{"d_model": 192, "d_mlp": 768, "vocab_size": 16384, "qk_norm": true, "parallel_block": false, "init": "normal", "init_std_qkv": 0.0604, "init_std_o": 0.0, "init_std_down": 0.0, "grad_clip": 1.0, "decay_fraction": 0.926, "decay_shape": "pow", "batch_tokens": 32768, "doc_mask": false}
Each number is 128 + 32 x the weight over the matrix's rms, rounded and kept within 0 to 255. Layers, rows and columns count from 0. Numbers have three digits each.

# down: layer 10 MLP down (transposed), 768x192, rms 0.11, rows 638-684, columns 64-127
# up: layer 10 MLP up, 768x192, rms 0.123, rows 639-684, columns 64-127
down638:101148111139070119105138066087133099111185070128147067063145129236104144122113133141095156170138122083151089147111112139183120111113126177145096152146173116117153170117119134163126160130073111
up639:122134121159118147127161158156146089078137155098054183135150083115143140120111097150106062030114112161091181161202153128105131107168172196055132123117184101055188128093126152088152101180094160
down639:104168098091109131147123030186096140083137153148168113191047128104205155061155125110137147112141092121072164186125108140083057050075138082128102196120129162084077164131126096140175176068199164
up640:151159095137057167099099105106179135142170148107141164159128150135124175125116116139131108139141130112130189150156093103143120112089137143144113123122180173141160120066143163036198158066088177
down640:068103113162141121129066092116076130120111110138117093169099124140144118095144159108118098119121155116114103137103092144170079118138109143094162142071064118112112163121100107131137129080118154
up641:151103143125116135103114096131128168116117175115137166152102116117094138147109110096070185140056119110118153169093121139088152142149180164137113159128133106132110120153166065103170117133116177
down641:116129115195109085108144115088108155144097114124130152141149132156116096153113136197128163092222149177157118140139093099112124122113146117130117137104138112096103167152165198172128196076136099
up642:147175087184099114137100108081121175067117168146134117103185114154139133148088085124129176140023108161099106142157163127139153159089164118165120107087142071110175185148162143081159103109131091
down642:147154154125181114115196104121195137127190057108115130136103147143125137101095174108121082161183168129169103134125152143134136089170138123098074093100105143122142105136056131113126138148113143
up643:139132157105180086153088132132100149089131137117104114123109139188124127189126123165129123124154173147127118153089121118112117194082124124075128133118112135168092158140142138078129231125115191
down643:107101126103079144140134111103165066175045103128144092149141130142112160099154161160153115093115151125128172121101153183195143117164118090102145072125133127118153070135085090109136079146118093
up644:185096085105167084156086114169095139128139108126171127160113195105114152158182106082126183078141123140150139168124099094102137124076139109119092118119126130144072149084100021117164114110147156
down644:134107172157082132151151177118111136129176100102142107136156077140106135104104143145144080176115094090139118138144118194098113125157166113132086092145158121078174104185068184096132104106160123
up645:155100137125065054137160131132092169101151077152087108137155134108121055128102126103148154101085121184114127104156192118108157108113203129121150086079143086152125167141121102130120200157110142
down645:159163090126187088147130144136121147125124115118121103083184104150089146088150114151134144156107085133144218190176154119097122110094152097070108139147046149143121083114120103104112039136148094
up646:170142144122121138050127157153080140101111111127067130120139042115170068096083138143117114144145132111119154113149120138147142117137176121108083152150102093084115148148097147079164160079115136
down646:116122131115149114138132101152120159088138207153088095181105097132107128091082114088120127125097124107104149110113175164136148139120113087119144121145120195112170090115164092158122134147129163
up647:184133113138080072115069098087105051133166138110157130115195122096099148144123088114065131152148073146121100130172105095151176105092134156151140104135163022149178133132152110087163159176147206
down647:126175133126130117079142094084135148153098073146096099187122120137129112167186151154102096130126077125157163214076104129130134121134066115101119134183152208170115137087155128088141075100182116
up648:136132136112050123112087143135116095149106104108130128133127109107142091167156116140084118080115062158107130094141120078097142107160122113098116113153090123178130126097152084145158158127107093
down648:077141116120119123154121119123073149134156120108138062112137109110150095111141161175135177125140159120089120125153081122132115128127093105113158105111155171107137110106121128169095144137086107
up649:119113062121106149174136127120134151146126153075150069084128148083112108119100145148144155126128141126120138125113170128171170070131205136122118179096126126144056172162137113155133127063053140
down649:183157111174103115140147118098120134103117139127191111105161091134117083120146150156168108157111127105164121164187072087090125136111135094167082123117131151123138133155119146149070125124123113
up650:127122126125145139086194153135071146044097115115088128099159150134132147144173164116119133170109106136089159136212114077133141132064172183107108198133103122127164081146099102081106123098162154
down650:135105084138145154110118076118084162104102062138145126155106186097079172165139088106074233116148110085134108143089127116138131116107095133107141162205105144142155115079125136108161084161144148
up651:176124167146079075135144125110131190114173153087116083153198072085157088145122112137090141121095095114068163116137091091091162096131184113153082111108100155158110127117176094149123206100103135
down651:082117133082118116101137138088147107139115157116167101126130144155104063091099141165121141116093165118138131127165165112177150160130108112115115144173127139107127204182096119095164144140112133
up652:105124082165109133135127121157134142152181170091060151153196106149138131114141169087109167113144137208086084141102150132072149134084140115134126166116124139161069141093082151045127168126145124
down652:072117163131095148130087128169171131098159155173103116170161118147114101105096176078148111134097147144087115134125163131091132169115122085129104137152192153103120152137090127132063104145146088
up653:148156160138123141129106117104121154117138142084125130122137162164129145116153158166163139130106133176157104110135135152164145127134124117116078100148153119099108162097114141143140097112103116
down653:102155137121136156139128143130138117137109112161125128155094126127177116104129098132148145135222111094122122145173076108119102143113193115122166163169133147131153109139111146122095174162182121
up654:132131134100135140141160133124153117112136172112048129110154052126086111171113147048051144180099119168168143172122128099149105146078154143096154100089160091135120154108083137140152152137094133
down654:118187127122136128148108180089073163162127101086138165166102153150096142102074095158105148069099149115147127132172154161136128158176139167122124236102170144156082143172117146103144142094116074
up655:167171151149127114102145116158088128141159183135188124134132111171098159127136126110136178116122147143158107143118107149171104167078131126158169194138151153096128145169100154088129121170102116
down655:109111079082086162201065120084089152155162088151121132142132168082151132133178102146156166113144149128108120115098156136110152164116107149116097107110112161118118105149150130141160138182114096
up656:164112082153134168134116111100098162160161134210140108121174142081136167154082163157089144137115108139124140096106130098102146182127123166142117164114139092120120147089195087153107193127090119
down656:120133093051100106106113134134136125159132100146192135122088110130165140087170143140137076113145100143075151163122110164066106177090152104097170099090081112131126138135146156146190162112076136
up657:109122101110106109146110162150099167112112097144076128125126062131132121146079057077151090089134140134121132132175094119165192138132118070077088099086103062106162135132095120127127076097163102
down657:205175157102151144117113170088115096097119110089166173094128153150112183145165159178134164095170111139083079125164108128129104164115116171150153128103129174163144151135171181148107146131141151
up658:155123118122073112116131165132136145156153128087110142132111131056088130154140169083122125113110056141109161133166140131061109161178185108144151100144158111140136100094171112215163165105168143
down658:138103107102152187128104087070117104134161108159184105165148122156147108147113128145121136113134172110176065119077093093127109112162102140120115141091138180124130122153131132121099050137095113
up659:142049127162132123180106130132118096076123154118126074089100040151136100133128121134147136099146131191138095158107098106092134117128100148111087145058146099110080177113098153153129136130165149
down659:154144110132151143105083084103132112142064151100138144131123160121139140128103133100117070103096147136161153111052106093165111161120129158183107134133151102089092126105164052167115135189116098
up660:147117084147124076114107073131164204139117141098051076201143156157100143173109080096065104000126058181147144173190152155112146146098176054137099139089144111122077219148157069116214190089091056
down660:094030227145068079140048152144237109070255093126128056133118147120036119160151223113051110159052148181153091163164255162168088100124204022140041181133255126240082174094193142103138189091079019
up661:168100105160131125137063125113128127126103149119113176151112121070111117165156143097071133082159123130080178122123116093173151103105146095126136166107136106127099130128156087125153170111117168
down661:087156140116115110147119165140115140151179099128107100136117132170144152112095067161154126153110133077139098126107150124121144121081088139117154164132159120147156104090122161189142068163140141
up662:129120120183098149129109136091181117122100102140134112149092121075121151158100140105101100091122145135127109137065068113124177156124103142108122156122125113124103110102141081135103144166118136
down662:099091134125117147115173082120127169131151184150147142137127117142152118073116108124063152102152137142155165155178203113114093092112133117155150102108113186138124122146106126093151109125144119
up663:084108184128134108163127193160090200106124159070166117166146054131117080141054146146047130156098200096170125208167084107129101095069160098128119200184129156154134151130149140091111172071064121
down663:096119174163114104108141085181046104150095140090133084206109076116091097108131149181124099132133166165135067044130131251054097079142141141109140055117083173143182117135051205122093167069053045
up664:152117138148126137166115148104060160125123154147114143121116121117131131165128103190105131154109141162111198165121117075071175133128165144179058079140160073152109174102187135125131168090138166
down664:140117104098135091106104151118138151112150130102170148173172137165151132094138101153110099097119129121078145120133106125115094138102111125085163131115128142113098107149133171161148075165099128
up665:148116097153097116127159148147094063134128121084108025149101097084143086168126112138097203097143119148082193132135119086087098044158147149099085166110160081148091149090103099175174128126166108
down665:123149039135097093103094094103152161117125167158106131143148116112149161167095079165060101131184176129154143177105104076111117178167106082138183161159132098132136117159140162169147066148112172
up666:150127109134106161093091146105115123162141094156186124155149098170122152092129121121117157120150116147117090148123074141119149109161116166126062106111156036164100115126194085096126127174144123
down666:133139122113131130119130145160127090111234168095076098113087155077161102225122115174121141112154136134095143117153163116111117143093075070121158149119118151108096103109096134120145095108094184
up667:124157106124134108187108145170123108089088110112123094133043126113088055174146134122122124151145138092129138121116113169039128111174118106136100130075083144148145167122078140132141139095104112
down667:163071164093087139085094127133142138140176125125168158141153200182143187162097134125166135070127146117168073098057108125168174140108146134101137145144151149112111129136138105080190101137049155
up668:138150041188061116117103100095132070145152117095164124126096150124148128118161094057123162114096106129130094155152116121099172080073174084148161139077191085152107158104137113136155121080086077
down668:178203115110097137087163182111187076112136130104161108118128150120118147126072162145059118106146101074140139115145068150165057141118152146163138157148128176100095152118113106127108100152172151
up669:109137140137094143109181149108146146082200167115126133170150157091137095218098095075148117098154126142166143136141137107123101171129172162098120084088114101108067135153112072120107145132096171
down669:079155110096153134150127150125106087133161184136089104118099137144130119164072106074112147116113083061146164177134140131061146171094083063130081208178119111120178196173121118195171143163187175
up670:162145135133135110136124117085088120147202117130087084132128142127132101162109148164138136120100118155095176128093158155139091117136138156140078110152134125147144133137140131127094159116134131
down670:091099123099098102111143161174130161150100162117143144142149106129117117109133151126117147130216107116155058124161125125113165187133138087130156096135091118126152140078108138126175118112087136
up671:076161135132159059110168113122167091066178139113108095125121144171116138125121082155105106143141128146090173140138155082120137137101090081086088129071124104132153157162145117065142176136176099
down671:169093129145096168134100171114104174107102140125155170180148090164145164182118140156140132159140155130149101172130085139150168120158140169125130162152163110179125110105153146099150109121100137
up672:140170114172112078086137163079186115121136132066138122129094058114132116090157083128149169184104042136061168146147094128133189132140126105146137120095075176133136110132091174087091137134097087
down672:095171141125118061128134144096148123190134173170137167139148111118155124137119156095132133146130117132152095187121172096107118123116129081069203159129102112116132109121122153118186078158112122
up673:091109111151092105131091149132102138141115128150141183093135124170132160168133104123114151125150153147104124124125126195125184182134126109131115130114128128173143161109167096088150150098120189
down673:116140124093135163132079133133103111112143119204108122127101142102146185118128107166143100136153158100114128138081092047166122036097144096122123136146127107148098065103178148177119097157147110
up674:153127126105097162161055116089120117044104157119148124147096165162073184173143104032104164142124117148075162110116125167157135153149153164140126129041113049114148108121145091119179112130154123
down674:096184102140135147136164167201180133112101145106128161180145110124137119122149144133184155086149135127114080107130079113121116081189116121095165146157100151093141113131125146153082111121136124
up675:177125148130143152079099130073090133126090151163140100142179126101143104234066124126082189087109151137128148106110101146130095118091122070143092169170094127181132178184129096096137173077154113
down675:135158121129122130114174124158136074104168153129148131093131124093114123058185124129156073146152163102140150143143107120102193115126118095095145129093100120095103096108128121128122091147143069
up676:144123154121081161163137068122139130086095104152084135182171128141151078100111121177153144136110132101080150118136164071094132105113166156150133090078131165096145135194103164117116128099179127
down676:109089088090175152082121112100072131124123125134103096152103138080166128146129106122122193131103178140150153146090108085119132118073100068086161196127093109141074087109208144115146106162107108
up677:150104127139077160122056114104061144075099112074146140131134136085120144182154119076070176179085155102062085118147104122115160138103097154105109153153144118192123143158164132191168108096048111
down677:141088154163129157164156111156121146120124094129107087124144131083076185141112148147159123138115126114046064140144161129180130127180155153130056175154193110140168140091122154158117159188132095
up678:158143126092096058138142169121097140119130161115056145115120118149121063161151109136117126168123126125141142146177168116117187071110140084148097118104102134095090095153124132087166158117104121
down678:192117148165178079164163081124090167148132157182172075160087160121091121087142161119106117101183101102148133130093117146120048072090180085105129089102128154143109156107175138143073122134092176
up679:145127135141209154077116119083082085092178086155164138112129103172085129188109139115188153157109155122125115131122089149063141155062083097119103120189106135106109142118119118138134152126113127
down679:100126113118094134164127095133132103160130152123140156139090140099159134110098127139083052133132069104115122182115143146096141123145163114112168116135103183126101103105142129095129095129148143
up680:162155086135072125127099165140054159143143149143112095183148107190096102122142095105140143087129137129096179118143158047173126110133176118155080101136125152121124105195223117137193137136083137
down680:159113097159149130122102117075138074136148120090104127075120051128125081162151125164132156105134137134104076108096104165077165187129128148128169074086126117088125176158082141134151120138136070
up681:138109155084157134131096094071100165128114102127097112110171126124112145121109101079122162155156140199124136164124114140098069112080130085093093093123170106123124146141141157118090102127108150
down681:121135087134085140068135122112082088173135147107154127090126127165129133114117151134103106092177092120170103123096130139141144170130168138103116114134152115139110193157141120133161112076101124
up682:140152095142086089160107197195137118109169105055102179025135093113148129130147082118050136158110106145078139100108083118092180193121165111123089098095076132134156127093113122113112140120102083
down682:126154056093181119140119200141109108139179174102105152128073044126123129122083034111081135168117102093123177183132201128091120109085147030096100148153108170132093101147172065117158080181096190
up683:135120105185128141150131149083062132084130100127062092174147106148144114143136197050101154051145083168146131187171178118140125099099155179085102178100150075150128070101170125131138113116128079
down683:151106104146143104145091079086155124124078127119083145133108125110131098114153104134117186190114196114150103197170153127157118049108128139153067211156205136169148090154141093139067156122176070
up684:138185131106109154104140105177140091140140158130106156200140147133152099098100115099092126088113149131102156118171120090075135153114125111136134130089122141176142134166129096103162128184113166
down684:173049130170122094147106133126072167140118090117185097126141146113134126169132133141122129124115127109158096141086118127140086133108107097106093148137132165127116089103205140105200126130150098